Weights of a small GPT-style language model, trained from scratch on English Wikipedia: 6 heads of 128.
Each number is 200 + 30 x the weight over its row's rms, rounded and kept within 0 to 999. Layers, rows and columns count from 0. The size before them is the row's rms in percent of the matrix's.

# layer 3 attention query, 768x768, rms 0.0535, rows 471-538, columns 576-623
097,154,252,220,202,219,195,220,189,188,205,173,176,142,215,212,215,234,204,153,166,229,197,226,228,165,174,208,172,190,183,143,176,163,205,170,208,244,157,213,253,214,241,212,200,219,180,201,196
097,210,187,206,149,185,249,233,239,206,174,230,152,223,218,173,209,231,182,220,200,167,189,221,153,224,215,200,228,279,254,189,205,212,231,157,240,211,206,195,211,201,148,235,203,230,204,230,212
098,204,197,186,197,169,230,226,219,224,202,199,162,198,216,175,216,214,250,235,203,217,218,176,211,173,238,222,182,187,263,197,165,219,207,247,214,194,248,209,180,160,202,254,232,150,218,222,171
103,235,194,241,197,197,179,195,195,216,202,186,213,175,157,206,221,225,218,142,131,195,167,175,177,217,180,189,253,192,163,213,220,223,155,198,162,141,192,202,216,219,177,188,227,231,223,149,192
097,180,182,242,174,187,218,189,203,254,193,186,202,214,198,182,205,247,272,202,234,164,192,218,248,184,213,204,215,186,184,178,169,161,226,168,253,215,140,200,219,178,157,174,163,219,196,184,234
097,228,209,161,215,198,203,209,204,208,233,207,233,156,197,159,235,207,195,200,208,207,189,203,190,228,178,175,174,173,163,206,214,215,140,168,195,225,210,171,183,189,169,185,237,213,196,229,147
097,146,216,158,200,217,239,188,210,213,220,225,194,232,159,197,223,245,226,241,238,161,180,166,167,247,234,233,135,189,146,256,129,221,184,238,209,135,160,205,225,233,186,223,204,246,183,255,185
093,225,238,209,222,194,194,193,208,169,205,174,199,155,177,166,161,229,245,204,169,188,219,155,193,187,197,227,198,193,260,164,226,198,223,215,227,144,167,187,195,175,176,167,230,200,231,217,180
097,187,183,248,194,235,161,158,203,192,150,253,207,222,157,178,193,171,157,240,203,167,158,159,242,227,121,233,186,241,284,152,221,182,187,194,221,181,198,210,182,256,200,149,204,173,243,193,212
100,195,229,167,230,205,225,191,269,247,221,228,228,210,192,150,218,180,214,145,244,185,209,220,144,239,189,177,267,190,219,257,238,199,161,161,238,217,221,151,214,206,178,175,244,201,202,229,183
098,249,202,205,290,240,226,203,192,191,210,216,191,159,149,202,231,192,194,242,195,268,168,196,177,146,193,201,166,248,147,192,190,206,169,223,173,200,194,208,204,179,190,183,227,182,205,175,136
099,157,218,228,209,210,206,199,141,223,209,141,192,214,157,222,161,207,231,181,211,197,206,184,198,264,198,178,212,260,182,155,187,180,165,171,217,201,213,170,168,189,220,187,199,210,202,187,204
103,215,218,225,256,213,172,169,183,231,223,146,175,225,194,153,180,221,203,212,206,209,250,155,206,147,207,260,204,179,203,198,217,197,196,240,223,214,246,234,232,197,225,232,144,159,237,192,183
100,222,194,217,183,180,249,221,163,177,167,178,172,238,193,202,233,203,152,195,197,276,157,236,191,178,252,218,191,194,185,162,205,241,200,215,201,205,205,238,198,182,167,251,225,240,223,166,186
098,198,165,203,203,176,243,157,190,163,192,223,174,218,222,176,195,135,199,189,226,282,263,221,187,227,158,208,246,187,204,199,222,216,171,209,233,214,221,208,193,163,163,163,157,193,232,205,262
097,225,262,225,222,207,235,160,223,236,144,180,190,171,211,193,145,217,171,159,175,228,242,205,214,200,182,157,155,193,233,209,186,233,186,189,196,203,237,219,192,156,173,160,262,258,223,172,203
100,173,211,230,157,292,211,209,183,169,148,203,219,189,226,198,259,190,132,233,175,201,229,152,181,236,201,180,196,217,166,176,213,156,181,175,208,208,224,218,215,252,239,225,251,151,198,181,185
095,179,176,213,175,205,182,231,214,218,210,199,202,184,154,222,173,171,256,204,180,229,180,257,193,220,195,189,172,216,188,168,178,229,253,184,214,202,168,227,203,184,157,191,206,231,173,127,195
099,181,210,250,142,218,210,192,155,210,214,165,191,225,278,209,177,143,209,208,178,198,196,210,233,230,171,182,232,193,195,243,173,186,192,234,231,170,176,236,213,214,198,197,175,223,186,208,176
097,146,199,178,235,213,238,232,140,263,208,230,205,229,179,221,182,194,223,167,206,187,176,210,198,165,161,194,194,211,208,183,207,193,191,204,193,154,187,233,252,184,213,244,239,186,180,194,219
100,153,201,214,188,195,176,212,184,199,246,227,206,225,192,180,228,179,191,181,182,196,212,222,195,229,200,172,192,171,214,261,244,209,162,234,171,242,156,200,169,234,173,274,264,176,192,222,189
097,222,204,149,204,170,225,203,167,219,226,187,178,164,260,226,225,182,169,155,163,213,229,157,125,240,246,182,188,182,146,175,232,209,243,224,188,211,233,166,181,218,143,226,187,211,158,184,204
097,195,215,199,220,216,213,240,153,146,186,168,215,231,221,178,263,178,238,168,206,169,169,192,220,177,208,180,246,253,181,202,214,226,214,217,226,181,192,155,192,170,175,228,196,239,186,212,193
102,179,174,263,180,210,177,189,219,166,222,182,210,217,152,208,154,170,143,198,276,195,215,217,220,222,229,209,201,217,164,181,193,193,187,226,233,196,236,226,221,201,201,197,224,256,198,173,137
092,183,242,177,202,158,194,228,185,226,206,199,163,166,248,206,193,206,180,200,189,240,206,241,200,195,212,207,244,169,207,176,169,173,222,225,163,191,185,163,208,165,199,196,159,217,214,176,221
096,176,185,185,166,184,170,218,205,167,166,253,202,148,192,198,200,177,247,184,216,193,165,170,231,218,193,222,196,192,221,132,219,202,148,187,199,261,240,191,218,156,183,229,218,218,160,212,176
092,144,193,177,198,214,185,167,241,219,170,138,184,230,188,190,223,184,155,225,246,157,243,162,153,210,166,267,258,156,211,184,161,212,223,232,223,139,197,164,224,241,174,185,233,184,135,170,172
095,177,244,202,225,211,184,221,160,226,198,186,208,122,190,181,120,160,157,110,194,221,189,200,247,213,249,248,129,241,195,226,195,191,222,174,192,210,204,226,262,211,203,185,200,215,213,186,213
100,201,182,159,228,253,251,172,240,190,187,208,221,239,205,158,206,194,154,171,238,225,210,220,235,219,196,145,206,161,175,227,191,200,162,255,203,188,189,171,195,250,170,216,256,174,181,158,213
099,147,199,147,155,182,173,218,254,186,167,185,157,234,225,235,159,209,152,207,152,192,191,229,224,252,195,225,238,179,254,179,259,201,185,179,208,168,203,201,187,211,195,141,248,229,146,207,192
098,247,182,207,182,195,253,210,190,130,188,216,211,217,178,219,209,170,204,196,257,149,214,250,228,209,145,211,259,197,197,226,249,154,189,220,212,235,220,173,191,226,163,220,208,189,194,175,202
095,193,184,226,203,143,238,102,230,158,194,163,177,148,209,144,159,179,224,244,220,167,147,204,230,157,185,193,196,165,217,154,187,229,214,228,233,139,198,167,241,197,206,210,172,156,204,220,182
100,231,233,222,168,267,204,222,184,204,222,186,220,208,152,212,256,186,222,189,192,198,145,222,128,245,192,197,275,173,169,240,209,203,199,210,191,268,141,187,172,249,241,209,175,156,222,200,181
099,181,210,210,206,154,240,230,259,170,215,148,192,188,224,200,243,172,254,190,160,175,216,262,203,191,206,207,224,285,175,208,213,176,199,233,208,256,216,229,207,154,197,239,188,174,215,193,198
094,219,232,155,225,179,191,119,210,186,202,201,217,181,253,166,163,192,237,160,163,209,124,119,247,181,187,212,189,193,176,220,198,175,243,224,243,218,208,199,170,158,231,228,98,229,203,135,246
100,176,230,179,211,186,156,209,158,211,249,209,243,187,209,211,221,189,272,190,205,187,223,206,109,167,223,169,211,212,191,168,175,178,206,192,210,161,225,204,215,193,199,200,240,202,252,220,210
098,220,218,225,160,164,183,223,168,249,245,181,213,170,183,258,195,204,215,171,185,193,144,208,229,186,184,181,225,160,188,206,243,195,199,190,227,203,203,177,170,185,181,185,236,182,201,251,214
096,245,231,215,251,222,189,185,272,229,171,195,194,247,189,131,207,139,213,177,169,253,171,199,179,222,251,227,202,234,222,221,258,208,195,218,189,183,168,230,213,179,164,234,218,204,192,185,217
099,204,134,190,259,221,209,200,158,186,194,198,217,183,193,204,231,179,249,157,216,210,203,189,195,160,188,180,154,248,249,225,225,177,156,184,211,144,246,194,199,183,144,253,183,203,213,187,209
099,216,225,151,197,201,222,131,163,224,234,205,160,181,234,203,186,235,168,228,176,242,189,210,160,223,174,200,174,204,221,201,206,203,235,239,247,158,233,177,174,200,226,210,255,186,137,202,232
098,188,251,179,241,203,214,145,212,138,225,242,235,201,184,199,218,130,144,148,196,233,203,158,163,165,163,201,252,175,192,196,230,187,133,165,142,172,197,188,154,208,199,214,191,159,184,195,188
086,182,177,205,235,180,226,166,173,223,188,198,191,182,211,207,220,223,219,214,132,231,172,243,202,193,213,206,241,164,243,218,138,205,176,186,215,213,210,177,256,221,197,184,177,185,253,216,240
087,197,197,211,249,161,175,242,196,241,230,163,224,195,176,167,216,201,267,181,187,143,207,189,238,147,169,255,191,219,221,183,204,198,197,231,242,202,172,167,196,196,209,174,197,199,204,208,236
084,224,176,208,204,207,188,193,203,205,183,223,268,172,241,206,201,184,227,222,173,194,204,205,263,181,193,160,212,178,218,265,185,200,239,206,201,234,187,206,253,181,176,219,188,221,163,219,160
090,244,238,175,175,187,198,183,246,234,224,209,256,189,219,171,225,199,198,210,222,175,201,147,206,221,206,230,173,189,161,211,219,152,191,191,207,256,194,186,161,227,204,183,234,262,210,144,188
089,189,204,197,229,219,213,136,160,218,213,204,188,187,217,171,152,205,203,187,183,252,161,179,185,184,187,220,255,165,259,214,199,234,200,180,169,193,191,262,170,228,191,238,214,168,200,170,210
076,168,158,250,205,267,171,227,163,139,165,188,218,272,219,142,209,228,202,251,226,242,212,157,184,230,190,201,202,178,216,210,238,166,176,272,176,208,264,251,202,157,230,236,211,197,207,168,203
085,175,147,231,196,194,200,184,150,163,211,212,216,178,193,147,243,231,225,222,211,187,204,231,167,212,184,224,184,202,168,236,225,174,205,223,228,179,219,192,190,221,220,211,225,209,205,224,151
090,163,220,195,218,174,189,219,258,162,176,176,262,237,207,218,138,209,124,237,244,182,259,196,235,181,158,262,196,238,116,240,230,202,176,167,157,123,172,193,200,180,209,207,222,190,179,234,169
087,195,152,142,173,180,222,219,225,260,193,203,230,167,236,209,255,164,219,219,199,201,198,196,197,216,195,184,166,149,161,190,211,198,195,206,233,172,198,199,252,195,201,204,152,255,201,222,223
084,250,193,161,191,173,255,208,233,207,252,188,251,218,211,211,244,229,183,184,183,241,180,174,189,146,188,242,203,165,160,169,224,180,171,153,191,231,160,161,186,188,192,254,207,188,255,169,200
088,151,275,144,211,213,261,273,199,200,162,191,148,177,232,151,245,174,165,207,225,193,163,163,219,281,222,208,160,194,143,217,212,193,218,153,194,201,261,187,197,221,271,179,189,215,170,183,186
082,184,239,216,257,230,163,167,206,267,222,201,177,240,216,209,231,190,182,219,200,226,210,118,197,176,171,186,196,194,213,127,161,198,178,206,193,184,146,150,119,163,190,212,177,151,214,160,233
086,214,220,205,214,211,198,217,214,199,187,225,194,225,182,197,177,203,215,204,208,178,208,224,180,212,171,253,255,192,177,201,180,194,232,191,198,230,180,216,203,221,222,228,213,204,207,153,254
089,190,251,230,270,159,185,180,215,165,249,186,181,167,242,184,167,200,195,231,178,224,176,182,175,144,241,247,236,209,198,200,157,202,208,188,206,202,161,243,146,180,183,177,179,184,181,199,172
092,172,196,220,179,194,176,199,146,158,209,170,196,200,201,169,225,206,231,256,151,205,228,137,175,258,224,159,216,225,237,189,203,171,158,203,224,215,208,224,200,239,238,208,161,191,194,246,213
090,207,238,159,183,246,195,274,184,255,227,147,180,155,211,181,183,146,201,249,189,180,168,226,191,218,213,205,189,209,264,178,216,191,234,220,188,190,228,196,223,207,270,235,156,242,144,227,224
089,182,246,193,238,215,216,217,174,244,195,227,164,200,249,202,214,183,187,177,209,198,191,179,236,185,155,211,256,213,172,204,153,191,195,202,231,223,215,170,231,217,225,230,183,203,189,219,229
085,183,196,201,214,197,185,188,187,210,225,195,171,208,234,247,173,222,265,194,238,262,180,195,184,264,232,215,171,210,183,145,187,273,275,178,212,145,165,170,202,201,251,148,183,180,231,187,210
091,216,226,235,203,165,265,221,172,193,220,154,192,238,187,203,177,211,191,196,197,176,204,264,206,176,147,203,186,210,202,176,182,231,163,182,184,187,241,209,197,218,235,192,223,204,166,228,239
088,186,195,203,174,213,165,217,219,207,227,169,125,179,216,151,257,189,186,198,188,193,224,176,232,227,243,147,194,258,192,209,253,210,180,263,197,225,199,238,214,148,194,216,189,181,188,229,180
092,177,210,147,172,205,204,204,244,198,214,192,143,205,196,220,225,215,196,171,205,168,180,182,209,233,187,161,206,199,171,180,169,220,210,171,183,253,204,169,178,239,171,213,182,245,251,220,169
093,218,175,170,213,233,139,157,236,137,187,183,172,205,173,224,228,207,215,163,181,180,214,193,181,210,214,186,168,252,184,191,216,207,178,184,211,207,213,211,129,197,229,153,141,211,242,221,186
096,224,194,195,188,179,205,197,200,203,210,209,168,176,245,191,206,182,190,182,176,148,224,186,163,248,202,175,246,208,269,224,191,161,161,221,189,214,217,224,179,164,194,232,190,229,178,196,218
097,229,223,178,268,183,222,232,237,213,210,233,201,191,200,153,198,171,189,202,196,168,175,172,220,210,190,214,215,191,184,219,233,177,195,190,240,194,195,230,233,267,229,238,218,233,159,133,193
097,155,200,227,201,184,212,193,218,191,148,163,248,215,187,205,215,228,194,192,187,219,169,253,170,197,215,157,175,220,244,218,151,223,222,179,174,288,221,173,216,245,159,293,169,225,207,196,226
097,164,233,235,194,198,210,168,167,238,240,176,193,164,207,188,221,156,157,181,146,186,178,211,204,255,180,175,191,222,221,198,253,225,223,187,208,210,186,132,198,224,217,173,156,203,252,207,193
096,224,202,223,191,203,168,191,123,169,236,155,210,202,204,213,182,191,221,172,169,166,186,189,175,168,215,199,197,203,184,158,217,198,179,193,202,250,259,132,171,186,183,186,184,205,214,189,162